python train.py --n_layer=8 --n_head=5 --head_dim=64 --activation="gelu" --norm_place="pre" --positions="learned" --init_std_o=0.00599 --optimizer="soap_variant" --beta1=0.95 --beta2=0.95 --schedule="wsd" --decay_fraction=1.0 --final_lr_fraction=0.05 --doc_mask=true --train_tokens=749500000
Each number is 500 + 40 x the weight over its row's rms, rounded and kept within 0 to 999. Layers, rows and columns count from 0. Numbers have three digits each. The size before them is the row's rms in percent of the matrix's.

# layer 2 MLP up, 1152x320, rms 0.124, rows 180-266, columns 0-79
096:522519467438509491569510556468558496507504525507568418452518518459439513501408509581525495554509527504459484509497485552402506517504481517488505449477568549450509459440527525553441525504448522465448502535501497547559533576430475465500479430
102:490410577532470543495483439480548584503503529473509519467484472449458474569503455516559536501528446476506572508449508508509528489464542421457439527528478490472557455529504475478495522531495509428494496576493516474518514532502531485482535535
106:477432511481538564474494553518514501487512541440515457544497520459517491509437531496574561498535524499460485462527417480466535538477521472447500461469502564426500538492504479489479490537527465460514484472483423459498447517484481477554413478
095:481494528488493483511539523436527505563539583428559468480479504455465517446535503503600512507485469471522587516516466512532485468561449510559549547536424494455542443504497538522470475451545484458473474461552561624472576447553478516489540403
102:454446521500450466535492547520517496446496525505501512520521489512527507521517461476459494546537558440546441469478406489519541538531503542505497505493552386529500513449439469614478509511530524482492526501519489485458461443555557482401486596
104:541532491503513512553479528453581552561448496542452474511498479471537465588512503493490475562499442518470493592457483497479461495492551413531525543509517475457535572518500470467476496503550470388510454492485450504423483515528465532548529500
098:517543512531588489465462510584485450496501538462434446507546484486478561581522545580578440460473493508529445479531460520496548447484495496463500503498541557482416516488563523459542590520513472532493565502523609462458516425465524541471524489
111:524519423594395458479464533567530535573534485510458484535565493452459430494493443466489511438540497509541537509481511509513529555496575480585535433578476560467514541472453466478452530553495556472512432530491507457504515462509517496493497535
094:506451493474501566492481497483524472478585526466530445524449490502452449476543479469489532432452472458559453490470457526580597535507480460502461420509596507497562553503506542506571459535526502505448498435503479591481527480486553517498481473
102:573457536476515446534483470367424435554483453544424505468440533454518425502443491471482551425509573546491553511519459494448442515484500456550529521564469496390547530543506519508478525536458510555531488557459562505488536509514520541486445457
096:461450515559434474535425440502495518511612431550485503517515498530479514474541508560466556527512522581505492504481507483498554445400502502514555513470573518502434525433587465491529484522553510492486502547513490452521557550525452552464520539
099:554441498518522439499479453501486479486528568537451522484490477578434497491511472437439503499479520558466463568537504486506524481446504497494497469491378481506567490446492488546477521565515479569561390516515534503509553605483484480401529463
106:489469494433538455521475521489490510519533489560524466554600516488475473472539487529566461423518467437491466506493496462497522454600509551512419454488478479519422516528589506527488584494539554494508444516543496482532509474447473513427519467
103:479503545577519464517542411507551496566585517489523449495452522571497597520516536431463471445390510501561549531494519460506457517505458467541537513544482572537556501413543467575541487500479496503438451504548490518496470543510525554452500483
110:514491498512489513501505454481524517469483505542492494508478447465592534481481537472483456523514552452513493538505489481536547463571614515533542473468533530528502459458464505544510504427448504512519485504492524443439489401558500507429481425
084:419493499497540459477510446456525550458470478514464494439593565430509540470579431497471529452500445532428450488482504572460535527510467485474511522560568533415490503531584547538523538539481455441529518444538500555486552610462517485551443463
105:524460479558518445517523596507415471580524476472533538537443447499525451452535533528472451409511506478504479503493480506494501477463484452481457415491501548507562513497457471460503533523474467493536518561480444541458481494509545421513455459
102:534533518489514496588538459461577452510458461471479479494496452494479516479413484540537428426560552463358439519499543443554546441521530480438461509445498506497488518520498519505437438474457519565503538480581479495459482520526502528539478530
093:519507464533485484450503462507478451494531517461554491471587486493560494462483457438479457548494480486467411532493456585462498490488566534485500545510474501516444404547490435545455445525590494465519470509464464481570506501544457533523475525
101:474493477492473508509454489580491486537472476474510511490496473533589481500503509426516514470449432552473518565547486542494497450482477585520541611509526473504491526454512487489529571508580464517501484453444488455465504533569531466491519552
106:504490527500506540533448546468488552463496454512458537522513542494555480511449498496542501434529515464543472504471498497461515440479456506509540488504555523457493504516545532481469528502496455481603464418552457512484461463458515452515425483
100:496479529492468417482516531500544441459515537498473466485448453453507476512489501434476583527473496479537565575587417557524526489427525482479517445470447550505428471573536452477503517489515432511450508416465539480451527485471504473457532489
102:497533521539498476522455609480479472518438518525544547472480437529489494507547492507515492500524461486478500511554492507516455525514481495531488484439500529489457493573475529420436407521459467521519539468435513471500442462444560490450547485
093:494545513499478489505503459469545420546457539424472515530457537497481500551465521469506561515502555508569478492537417538500519470434432500549539537508521501466499541487495479444510546558610534501432480502520464488551507457464506596514558521
095:373564445554499512495470474494530525573517491521514529525493473518515488483563468471485544435518485538527552547491492545476487502476558521553547483520549517540485584495564526489433479468466465547551560521532533502589525521507454451465491443
100:537501483516429426470561472422478452512517487505481494462569516550472530459558490510519445513502500489510558457512493540543471441503529533555526518523474488448506449465512523586548556529546524515522432522478456522490550469506461551469468462
099:561463490534470502565468553467417490502500580474584433472531600506564510482429488616542510453515478508487566584543494554467549456476532507487450540446423496485460492508515461531522473509514494512500526480492480458539431539541449502467537530
096:514528439543541504475471489513532475527513490466473498482503453415479549539474496476515441482552506544506519484531542524529527541445535486491510506499535498526524472424506483524448526530499554540540527480476421483534501523514420512455544529
106:465428516501427470477451435525448567417514486442524468538498430471500546563545529449439590444499566509409460492535494533521519532446567457481447510548487522522510612450481482430546532478547526476423458525588492478463466499433518479555531493
097:496497522485431455512488525506447458524501502519503563555425507523509455496486496449526490429511588485534483498420491609488476538474538472550488578486502475465418573525475428470518513512480443506544486490452525527487553521491540507452543484
102:475471523430543500596484492483552466495471514484452525495524498478501548566478540439462517508464501569465514612459527472502551481504552582551480524538468517515513472541495507561468452522500481475531491513534464583486496494570550458490473476
104:508520410461513530509508468414530522451489476444487474557428521524506450484549578402549465558496569475494460512444569476434549433434503577493486497472515539516455466430495514527571580538506451483481499449402460590486446475518499522502501464
095:423534536528467526532494467453545499515488536441457498516514448423479484550403528462569496490458515471513524494538530443520486521545551447518606510516472509509554578511471527573480509470539454454441470510436540456448540424432441496467483496
099:527417435517476472476475500446515514487510477492430467559512467484525468519578479473482543485522570491436524502565438508439508556550499546515525466460491492496559549480463441553536501461499545548452520486450496496562565586488484490436462492
099:587472430527500433505531535482479550494464513522506457522527555528486577582500545535502504569541437501473523466563503460495488466487511505498488488567536546567465443563491542460470430558513514543458444487494476580523475490521431520449452488
102:509510460596502428494501482445527472464530560493461517483500496477553573521462517579527412505499513544454493515408522466498502453466454504514540577502513595493528428480490541459413546547477507433513518558560445507494481520546479433450576495
111:535467581409543546476438497475421502612501489572548494497470500471484535558507488480511499408540500456563474550505508476524499498557537506452508568500528558484447535543504420545496450588586506519556525500525441504456513447528511453521503552
116:548433520501505510546510460540571473458445435582491430493433452428462546465561489514559434473486482578539510517481585420518514477539469475492511530496484457491509467530552508509493537544539476511524491474499470508561465521528467569499477475
094:531447513510585502473435434455563491518493524530518543508561536468462466369469402497595516497506511514492460509425545492550493473531425484540505486483492508452486476462511514487532522595451533491406487439524460513470418490504506502593493472
094:516468496524512521529485468483490507468529492487508509537563464491510507479488567573535487501476568494464537503541543468513465513501520476547535499542551479501519472508569519479495488538482447536527486477516466479499520569435509517578489490
104:473526488499565585572493463485561452547413527593522472449548464473503525468490465544507473555443537434539426519448498530496464489480494463547405518535487492501484492536430598471524448497530459529503474479520496592527459480507525561544479512
106:556476474518414479486591466450502496536458545535489513549557542492547484496492523530569528474456492531482454475423519488525605462496517474534578585528536456496549574480489518494432459502408484421510478495511534478481564525476454482562522562
096:527515512484477501545521508511545534504494516505523521513478472528526489521478531481527486439545451425406479469531483485450480518592510499495501545448458462506588465582522469554538496439522472556484472538465380434519525476500506458534446486
103:494464547444493504462498535486491464456481483522542545501466551526569539487528539507499485444472492461471472561516557504561503540498469534524480581480483499475534495566473523569451572548459511512484544537526470481451467496490532398470405528
094:491438510558414458518505523537542528512506481475516497491497483516495479485493424540508483500492560543501586493457455445530549481535526540586527491501490532522535407450514487578418464490499563532500542598479433491436511494488476515485522498
099:504446495544510521496555462447511482426475501440540537532525475491515488471445453516527521491433592473591526438434526471498489495463548579507562526484542493421457537463473542506479521477480481486578529520437561502506534553495472484543482423
106:578551511439484454610541487470566442463452498449459464459492497470537487488488481475552444470479565407552458466550538489498531498548513496461499471487469537443514478505527547530488493534497444363377565500509510487517504455507467483504514473
103:481478480541533504497468443557554543510448521429520513423508573516498493550608509465512508434427543529516525525549544515491473556511548532465503521453460465468514486488487497533472483532515511497547416484487530492556448521504422511533515485
110:547558474491451459513490471458513539603513561466480416405463538544545561468519535441559518514526504447513460544528508526512478493492623471489509482535492485510460524511526525521480541532453525467474460515522462485466454471547450580546515481
107:445552448541531527542497480554484496448445583520484520545482455489501498430550488416535471572490435515444455449502512522512449532468582513484545465506501496543525541479486422491486502528474544533501563446503574544447554498510425527527521511
104:538442450505495529493452470449432496471458528483503561506498463484475478519514538573509523511493498507585532498535447487452503493517479510559553472500511499464474538577521516484494503448512594498472489505526562523460522529583451589543466407
111:536486475531481494547529534433478508546474492374539430514502489576524450547526516532420531488527540472525542587453512428454479476437500419560491500531516464457525561492482525436460463507485570581436504518492541507452467505444527484611508598
095:450509470546551482445539493463492528525546589459473504488517476469518454495542520489511492426518469561566486445499465489515445506549524465459479477497504492450499519575456454585461540458549529516539523576518454548584474507521514512500488554
099:489503462543448463439570505509510508530446601520480511509513472530534509526459572536562514582539490406494485517513595456444492575532506516535563525433441536474520395470450490516521551508553478522506472500495523515507580439514513570557518518
095:559479492490462434450567495461500477493499530558517490517497527406488531500483507502581452473501440561471560500485454507512546529452510477530492436576503533514492537450472481513516484557469457471456462458472481524504527541459584459440521471
092:437479522514473515476467515580507481502462492527564427482479435495536561521422566483538516523429515429486467487521496479448537569544506517524516544449557464531556454519500518533495490570573472448557572512560527492515522468445530457517473477
101:522517480512484452508481514477480589500453529399446462476476502466513545476577542518534533515560511435483498522472523536433545491524581460464517545485524527485518453490489504535512474488489517557454512469497473569467560469477531487546491480
098:536500495486582549411512444532502479473546454538511522481534432511479425495465437467512463443497480487494493538555455453523501473508567522462470597464521495473475515587475509555516512498519465493523507599492498491475527545519576505506451475
108:485423524542467508573497471520526511552523532483493490486394448469480540548501475457557478525576524501532556496523508442563409532530504579571469535488472498538526528453543563519490526520482468498497554543484503482421455431451571526510477500
105:494525492537482454511443491552629485451509448436453470484442442518554503487419398516577536545529561555545566550515565547439429489516463523501557481496453537566497505526527494450502520525522526494517460480457459544506490418483533560544458487
102:490525552486385544520496495433555446460542449440447411505489469508505506466473540490503480467486522536492509529570495450433495560452479501600494525541488507492463509473484496521558527474543527503537501538465501550459513467484467541525487432
099:544470521461474453494559497528522508422440490473510515405533444476494441523481495396494512495538449481589468506466515532552493464431543479491431515470603504552471492536533538462456497452481459492493503402496497487509542512483410542504507408
089:553443454505545525470526505494441434533513488476533483464475625509521470438479493519513467443581457484411433546477467542468483587465484460462432467460497546489472552548479574516483414538558554491523468517534479476504481483516481535477515472
102:483484557435443492496542474490531471493477473480519508573514522488579454482453553551508603494529500508493536492495477441502540455510528506509530502487573532456514589482505574466530501465586450488539529519569557537465541459530510427485448495
094:603520539459515488437408493475541479507500489550512589542422557497581580581475519458502538521514505546534538564490524497497544503477501483486544465442485514537549501439500484527484464507494559597521520570521477495429542525477466437561533459
104:525542471556485568413589542496501557511513475541504577427573540542520503461490508539496493470464476422490454533545504556505532460478449551471473485553465456506487480426534537506493509492578447426463528470470523521522481516458443465509445477
097:561466520556493439560461512547487528509521477436479442532552494575492495441494547523480523455424514504447474505483430560433513480454493522577524518476541530505476556518504526461436455534534491548505475471498516464512520503500594447529581530
091:476481535536533521487520555505546499591533539527503474512542529468511553476512407499500491497550582499517422470468439565514523525482484424479550533502544464479418537398514421520435458477540578522488505478512516435522475452490475559538501527
111:438455535405520570548553463526551546563507521557502562517499492449431480519558481443423528540449456540554430509472453524470486436575497464502485455449568463503452487501491499508515421501469488480518562547449543517510487544496498458480444442
093:503455466482491486508528478372510547470498523444521531513456510539516397507486537475500526549529507504550523408463426503483476481501486522419474498570519402462510451509546497440533540489433514516527481471518500486428539479536556556500541459
109:566502490542473490556527569466532486464476550471500534517593446566483468422505531504553495469575523479488558485475571477464564511585506519542482560495489489465512548542499549552512572452510452583530464537558463401473436513509495479490497520
101:490505491503583477481487493535485514470507454425471495500450445532439597620461594434532454466412517564518478498459532513559523571544418472471506565531489473526529495552427477467450497490532494544508481433522459479511531479501505511467534547
100:495515517473507503485427520454505506480554505516508574428458508527488438431585546456452455510522487514543487540471481511489544489474520436460513518465444482504524526469488499444418538474448491531517532541508529634434514511563434480489524493
091:529440503537448448555526544500553504441554555520475522483447532475486526454474526470580470517474546500523471484537532523504547517587464545489466456458438522488544458450497550486443482488467471454460533518422456497516476584500454464560482517
095:484445533525512426552546529563512533449543501540486609489487497563492569473518524496506489513478570517517423564474490481568495488533484528498537531522437491463514496514463497511452508490481507575484510421502522463452496502488515471530525473
090:527494478531479564507501537460437521546503574483530435513543447492558558532528469532558517416532486526491457540547520569447533525478497490493457578482531549570526602530476429519531510547594433493512469492468458562514471406460463458462509571
095:497478488507562537486521467417471413438466461526486460434488498453546513491484570516466448498497445486376507491549453498453408495483519483513550542490512562418471495519553457512536554562428470451469425571548482528542523604412581464474513476
096:482501508465517552475520484559504494414499435524552531522502512479512574524451527520519518538505419478485456503500503556454505495483570465553440522509538431511435405549453453532567513452482510530517540488558495537514462535492514567490480538
103:441501504496500434494572453455473479480464485525512524483459515379476506555474492482436508491531508484565465508524511466520566506472579448534514485549522537471526494496492513527439545531484519562493546408493487526500507480565469495511403530
104:415446526475509437524584477509504556471473531580447499483578435589491560476589434478487458514474611553477544493513539474457490489468443533488506546489451455548578477515477519480486562523519507534504544486537468548542478539466484467529515474
110:454476444514499551456482506466543501530418497507488541521444487528492505519489471453472470551502550485568568521564463474486466481523528505464473538546496443502490509515461468459481591487449503524538553503473523548458540487571481592477480476
085:481512508475465464495486502587417536458506465453494561517485523503458448499463468513504530551497621467452454439426532523445423528407567539489470403493422540486450507545550451484530483519475445524475521492510456555491589469456537513510507451
100:524508501558500523514480548467570508544588428453534467532470502488600496454517489532539387481482473494483478515402509446433530499514498559529535540545479513472526491540534522515502550479484494544595499511566509503545479515471470427534463497
093:487506493603540446463511558480502486519518518564462537482594455455468554503595452472529453453530491443508587515511515546492475496442547491510476572545467491452517497505454517537577509424491530493502520481470484561524479420457537467567523533
091:508440572505477467480472493472487454504512529490563469500434503468552492487523438542426484431527477541424495503534516454489505482497475445535502505501510471503512518491528451550462483576494516487598474559497477509485534501428495546536540494
096:505422449542497479522470609506569467552477529542478504475544570430486453462490505501622421516491541470484445497462529572480519485565484496530524510510550461533465542541504492518450514518486437500485470400521509503561525551493463487485494495
102:487518452536546543517468560543476493507513443544560467475517474484513512522554433545465518548445497515501478543536554472490530503488532557485432464515553518538519451489488520507549507508610540456531469482507454513440537463532507554493452566
# layer 2 MLP down (transposed), 1152x320, rms 0.118, rows 180-265, columns 0-79
089:538519524559515543521528501523515480567457481520502495445486467561526427566610548508494486434524527564520476568526524486577534520481586522579517516475471497513478529490524518558540502499433451514514494471552498473471443519481516576509535527
102:543487532523525501471522481526466586532556537474517507492504533500474500543507510509532565439439472508494466565491477475447473487517505536478486574497431441452559522523481499471483479463527526505444524513479586428492539519548483466456482524
104:490557475500538507430452503494451474459522459465450506467506428584444496596514553491488447503478527495499568522470501502522505513455467545511467492551474465531499546542549462494508515521505441513534424514505507486476478547453544528546523491
095:497483426521490569490501467526543492466523492555384514533448525569575513544502548547444472537488597482483460482495529496501537598543553473511469551391532530480525529473506510523494501493426543546546543581487423434482482531538494592535472478
101:487500457420491506551517508586470465502471532503482484488546509614392506460486513449461450461478469525469503512485495492471490430447493452551500495454490553408519485532492492468474518404519560542455491501416535587526478464509526543488485487
105:533472569555505406495488506548475511484536475435487495567493567478531541458460501538527542474538414452465502517484544564556485486461511503395507515445539609521492454546550465565455488526456571578518494550474438474531463526534545437450485479
100:543475467500474496470555498469544552523469419514517463478518495468508475507538462526534440469503444509532477585417498453529457535563474433482506443523487419482508501460443563527490473502500490448488480501466498562537464464535519482500476466
109:525544549526522411498525522479537415544406460507561548509427464519535475513527604435509539504556516555463546478498425536493458464489452497473500575522538448472524511533441469595497539383530454463457503507487460485519552510503477480504497463
094:495441488540467474480457517581564489496454520444449535492567504469480491442458573511526571559449435545527493474513479391484485558525401471560488526417494502489452538463480486546556525518529571499494536448452545483456515521480555477530467504
101:555507539542535621529429392510453497518534504527439419409551513510475555437495402521496523515458508491573502537546485540521532456451480546520538536430478462506516489544491480522543499482517486525490521492508447515557462566493510542533546527
096:424464520517481464522515581491491488468461473541585505468488537447432491543491532493474483440566466438475506465546545465498535576511531508467514491483414547558525519500496484430546504436497544534502525542486515457456495487512529493505486407
096:410442523505524507495441474559474478456480419509562474492534490500524478572464514509457500448459551503395407454584537449530508468526466516439574446493510502497469528578506477490527496496485462543523525540487427541538465486469495486523483528
102:528563480566537474483452561548486494516525520490505510562473514568500502498470481532512476540502474578461465383458468517544478452498548521500501516528489450437537446528512559525550486540581468472478471504486420483439475504514526445523501511
098:466495538498464495454478538541470473424539520520501417511511567519540506497447502532476504501513455502492555592483514494520470491485462497530585521465450547484450464473542538500476470500586554408528465436482552546544616488563486498461492469
105:606562501449476555510448531514592427464569468441449535499514528452509460422509552481475440512457553487535465525499548504474472461493493527475477517569596561513535513527463577468507480452438554507547487540445417461527486452493492489499551518
097:457454489505485568485522524537518490494524494506487457473512494412485510577445523503515506489552598424493445541444574488457517510477501459538609430501520472543531530512493525473519546536488490474532451511488462550374440471490548535545461498
092:500461466524480547525438484529506507529452457430476489556522499436465450492528470544511491551449532550595480576531545509535521498527448515444511531564503472490475526510502457578466495430529543487466440482490535554486577452475451548551591536
105:554535496555529552517526507570471498461535464491445467537501445539511530543492523517510459496464610454414544405553464525515511501481524534412492540466520476483470527518463559521531472507551429484526457527508543536525468506491478541542509499
099:499521471516408533510525484535434517445406516486516509504441435531568546532489474457439513435514541475559423455511496543460532516445490488535557533494558400528597523534476480469455548503533511553546509524471494522445540518484498525536595504
099:501558456538501525492563524549536491425532518571489506476482515481489464478563452516508489572399525503460534487533513537516505510543474460444481430534528479535532469459542398414567504521483435475393519549479482474532465550456487510536435475
112:503487542505487465568492451526453451516586412481504548540589478508473548500461445598467516475470538423540526540579516535481477493553421484460488467444468535498508461516530503467536556474452508470439441514512549526518481466466444515536498560
099:479547483503370517517515458515438537517499558468465484611474540543503472411580490508517636512479496494496555509547524502474535525498499485525497452548561497484508522520526604502491511583450462492371513468479520542572554499521535521521525473
110:523483433470496478420461466528548521487531528456507511431525407560504477485497534480546513487469454486454533511486502487542485465502540429463489460485562467464480469515505521467496538590536430542437457487539454512521531472511435526470480536
100:496502468527467544493512534402501509577534452461526578508507479402475453442528495530554470444514501572438486442449517442436475543499548538551507539485515520572536511534475526503532506453522446575509465505443460530498461431459526417516509437
099:536428493567529443501454472436514479570467626478469520483489499490504502455482458541500486458505571485502573549477488476558443546539514518506460535497481525495552482526528578547483528448502545508470485538474439555527434484516422460580455446
094:540473510507512541558392509529520506537466482513515503532474551458504498509383530423594503478481489505486437490471505526478556491533565484500570480499465539556472549554501498543489456504552493426448496420496459492511563452515512498447517532
097:463546441526475515489475439411497499508521459475383555549496513490446514450497475484520518496440424523443484477467464445587467474499519536548574436542524483531481500510446499479528539474471521469443505535469543550535503482460528425511462499
097:568547497444532503453481585594505481512427522514514500464512532496568517592521506432470522495481427490471392526527451487557481489503511528578524561458548473484488523458501426458543498489459573465510430449471511563456575533536576550522459541
099:466540484582470597471530502532525485521508516560478470507493488485478452561548490602465513462485467542523495508461517524573581460480482536553544448448461465464429520513502500464501507450438533523420501587513505561483462483496523452463590515
098:574512437473432519480453513444514544498454538500478510533470634525516488546527549519558515466519460548450516459529542513538459507501509487431537493510541454492484553499459487552475567482498539485451473485535532538539552454433493553433584540
100:480497428467530544570499519492448425518540465450525498512452464536509507473483425526514502503494583542563543462481493474498466435389480483589512507438485516458461462464486543477509557551439483529496498475537533573523542461505409540615465464
103:497495526472569466453489414531502545476527479532460501421531486475559473532514502553498519465556499488511491426468549466539440554557462424473582471516537520446463488522537502508540519515492547492559498481536455421539509526458469470564539491
107:529528495447424514456460480532458502471563505455462497436478391524480544588519478567456528553503437547487499544498466541554480449535484524500479504452495454475497557466554409455522484459541477460509461436480494567466437551486499491482367506
098:447534488489499488498515528503471463517517544467594523494506507551499446530513548425481430469463479452501479482508457533454505432535501438580430466518483437540520478471505565443448488484527456470527514465551462582483480455494507515505569524
102:507480494554464482574463486512484508470519540541536448487463497553502449477441560455498542458495481498570530499472519411511487490553449471453539477512528498437528532512437485449446475448443488466469490483506428464512493460505566461539533509
099:510492454478517545427486557523572478490490482522539536525485509570473511576562528552456510473572437546452508508481522518499542513503481458559507541468508466547502521431543447497478521515495466478487465423502602618464528485525485528423533451
087:444551476505455594463472535497481462493487483528504489520468522498529449460554461441533507549440530492494550430450478545494440630497516563529532494556474555484430473450548455475515545519450552517464470539487519474555537557425535596373461450
095:525506515491470569554467518502522534494464505541482536427517497450477494485582530425526448496485476492547479429542459490486524497497474516539500543548437440424455496494510401507472560502459464523497475529507490535446420542505534516509521461
094:486497495514468438492511542492476533538532504498537486549501580510490489542453466500468511553456523485506453435472499561508493515456517529482535428539457551561505443509579529503503484492452497493472442599484516536524451544444484450514422531
100:499461485521545532501513530506471470532454524607574587503519444452505417451511466575484464507412519491546440420507552532538524513458455507532437521428525480449425497447504482385536548489527479532491523505513438519516525543546506546547477498
093:503490467495488502500514565515556520505538483451497553482469569518535470484505536499590464503560512482484488495464515541560509455538533464524478509493475474522440544498473449544443562522456465512438501452521441473484505517413459473509482487
101:544467562402573494599458480471505516483474435544466516555453483444477501468484462398540480588490578373558448502582456492519481554454595482520490413453553516532510453532514490483489431512442552508490448538494486475575442513525496528496549487
105:505534502515508497514517564570539557513496494504513472579483493432466502463448558506529489471543474541563469513549497502530532497479562550541534484493489530456472445488519521425526542433484462468481473422527495489486494426586512540457509555
093:533536479522503503484513485463482493547487576496508449513427545425420465487504509568534542527429517535467474490417476516464515476557440550456526463511555467534492557466450540492495467443508474516493523586590567589454541572481495475502464446
081:563597413418522454461530477468456515511512488496491424427499535493520521532572512487519449513510499486502424523586521553471485518489484489418500510513493507576465514507479484425493540524544490487454511391533484408575483518530492476509491519
105:480533568473478573476509468492516448515541506449537517576434577525552572552462548438429482455479539471475473586487455574505499516520499459453534571501501578470506528447540477515576382522536518541573504502470546484515521523538534528494518420
100:564498530402479487497509533467536520497516517534459399494500499581443488491576481495459490517568523565488465453470447495502512512534501565514486552537565428574541564451523479480422482470539477464418452443426534497510507462513541517457512460
087:535522508515523471466560500463437493489512515474501485522509546475485473520375492559501501504522575542503501497523450522475525561489517400476474525540483468495475549516478488460488488528592453535443543502509499558559528493505493518441455461
114:484488434507488447532488442484530506476490533539435483543533517520480540508483530507544486491429535470473514473461516416489490468472465411573496539537437488529540448516520531490555505507573492525540522457437470575524487485516539520462499488
103:503537494550440583445461531500486502496552490524506474529555518501483494504484561519417464533485514465497488563516497508490514495587514458488447525521521491494500441492427512514563450480524362554544494435476489470538434523480515470517489530
103:461511497539462501549455591508607564514442480505496508530490442480477540477499558547582563483527576559568463458501547498481568445576492473490511414507404522533430493501532474489509491514476439492512477526569503478474490539397540496558520515
094:524469592491488470466515462545557536478488506477447649508442485439498464508454460424500478464442444519454462474478511519482461541502530569493528468526447518485490469533502468537522423507504437479414436507484416506535482518489541480506506473
097:587514512535515428531477485486494475529561570527504433490527499559548518514517475551542513464511443487518551577510499534515552474457452504504492496482523401543494445468565479473503556483511453479496551525488535506512473414536517541451531554
098:526441520567501498526511443403480521535458538495527425409456543506462436465426497491497559457472508466539479534458476523506522544493510447454521455472505516457515515544575492481529563526466461440525403500467472481560439507517528426423549537
098:525487550520510501532475531486538526521403490483495444508503502596537434471443473511387534455533541527538530531550530440462499531549544581464535510529478474483478515538539469509559463449519450471529553508499481515509495463540565538565446531
090:511541413458454479458573488463447487531459481475475535503454516536476567474590487515492500441527437481525454493488468552489469441517391529503459440502467431503471479455411552521462546485582496521505470469449462446526543492463553481552487536
099:613491524519480528575539527472502466491565502536526521477474395495481475554500512531470559464534517512549548542489532513542460554449457530475476471497557451531538470556547461469459529489503505513499477510441511484523444491508507486503495474
103:506526483479451528555459494443496513496456546497447514420513516451456540537490538513490489478463545483527552482485530473501512533511496491543528539564482487570441482503529551435481489531530496480511562485451496453567564506485472457467504485
094:517484430451496562453474548549462524505470476465525434502550542531573487447538517523559532513555477533463458529523471517519528484507479459501550565515490469514488480512418452550443552519461535506500399503490497516523556557500494489499460525
112:536524460451460568505452489548481460492494550533526511474533519482489528471511524516469468550445592499438491526537452412536550531495479524522523542505496538428479540472551451448502463494564460482501527538507546535478501522518530525508521467
098:493438606513570502484521507585499485462470593536533545465535464463457454479521547525488532483538498510458482378483504493485503490493521477481466419534481562411494527504590457526427448486477539493517433510508543513541463509482490535486468468
096:502516502472460552546482547409520582576557471483441557527463460499507449529466542447612490523466508480522491513520490375530424522504518437463551465547512529471449496464476497459559493543479525488460516480495495541534506513504540513453426513
089:467488462441479486548437479509508490549457505473521486461585475489475486547486496491520458472459520474502459527532524405451481455513408479553547603531482548515524457516437437476493573472497502501431515470530509495475544471511508467487536511
108:499432513487484481533447484488504551470549534493506516431521593482560428502505457465511514495433570425513523473473472556491476542452516470377470440480466453531509546528577503456505494539398592495568474535519518518563504467505506519597472511
097:512474446478429546570526512540570507481486564526450449448535544532555460498503528478515444494553496524460536428501488409539482551570461526467521554509559508489501463432496491509454526511505439483472493432518534539532466550606510568447511576
092:497466501500481419549576435448513460520540453554553506395471516498437542527487558510455537509433500554541468531542496444473546489488513530458410479525482489532460509483501502520496514474445524573414587461500524509618482512495507445515503486
096:446466544474500403495605468495479472484513431517491517449485502480508511496494549549573498468482506523564520519542581470485546528528567529453500545491524430489508541463459505565499527475504452553470557520465470537575463459482455526447501550
086:489528477539508496526501483453450497427458459509465568481480503507500431432583547485452509545528500459469551467477587508503519466531457498506536571571527514611518487553505540503531557475436486478477514514484527467522524510502481469457559476
100:531508449538458518506441469518560465501538439526471544480544525484504554495515464496509541498558469469431411507465551490550513510455477426532541466496512535561428484556475538511556560463544519500524456445470539540519527511554504518497476488
098:515490471442545624535448526520477518476541503577501447527444506546390417501555473512482499477558524452480532444482522553464515495509544494544479421459422482550536446459428503517464450511505610483552472541551539498469515502483519477586503484
105:440561512486475444546486506531466466462506477490535466502465454529483549442485487473444431493537472462524496543571574456487490489513506471572502505480518543444530530470501544471535467513464549457546447489499512526517483494549457523490516510
104:472441499492457451486450476450540537491495521538544584503492477550602481484484513460523522548561513487524557487487518480461458452533526439590479479513506505506562510437502525535483598477505474497484512493528403420475446549521553532493454467
103:484471522522474510520533494542512529552546534495442502507568531511441568473469530563562530485443585475509440545506539486540534491474510583556434512496541514456547476527514557529441518513457523443580526439497491493490481507451504578511468445
092:502499542489540485541477410508450494471497521509506487515607526569452465503463535567413529529517524480528497459510404495481441530590480460451452469540574485507475467472475406475491562478496575553475468476482490518596506447502515493552509504
087:493445477497438562525472502517513540479455506487509398487527462491466448458495477487514530488464492483446552418502520554438473484470570527487553490484508544583499492545525521456515449522579547457457481481506539528472489456518502584480489502
097:554521571527493476523429518520610486509535468502484520510511491485517503537547493510473488469539500537475484506497433470468497494550478525624557515492437530416574511437459528512499476501510473537552451474537462449463490474437465520540526534
098:453507418501377496569458564525408505512535532529502516486467508507516525522459442512565533552568576521443510495526578442494440467412535426538452470430522516464495516458456473438536522438530486564498505452463490525546516476530538507410418497
099:448548523484487493518443505468516528521500531567463479488514497469501539579512430493474451564578533507514562513518487482544493441476458510489468495560487500522508520441482534509479504518496465497424534529334495504501466470525515481550482459
098:516521508533530567467493493455508463477495480461558452465523473532510536539556589478503510510465516538473491496484502401397474513500482465471497466463536524451476498462558563480463506553481493468477531522481458541437490473437521513469520467
100:484577501488512564514551469472528515519497614573509480563469505547498483426518520507478496580410526450455489494513472482531474523512456475522517446543489532548494538542471524472448431467524464468502535488497535537464432472502486526458531433
101:499476481496491454497445520505509512488566453541538523556536560444495449493436455495508557449491580556454470562463482488505509510477481531457440435526460484437431495472470521542472563442541483525452534560493462522479492505481455468549438574
097:542460436503393506488411509452500584544466480443408505561461514552494447541513520458506509493456476544475533510489430452550528532480491472486524461542489484505610480492552508549484504505505516534515492487510493417498515506634423449465514484
105:494506548567476419506538503551490473488519489542488441539474538487529447570472542477470472529475494470509433453432517488457503484428503410514521519494478578574435503510520452506390514509552537505447536459539488532588512505503464515555451442
098:476507480460496566534549450486469491561420472432520464481428544557508468480382555448499468533505493452494482537436515474525558496525501499525521477443541560522529541545459581505542482425511519480521540551498531508508527537574539547543437552
093:537496472552461470570557511520573577423436503483409496486561514594533465478481525484487565540466550454483467504502451513525460521515475464552420509512517531480480448479495496477501471497474477487432535406437517436441441456522456390473457513
106:517482464491545466520506494529492482513395489526520573561482477467511504573500550414557498599467520466510557505455529407470578499498485508574501503490512505503427451497542493445576486472503522524548491471393513543471524535496566466509618433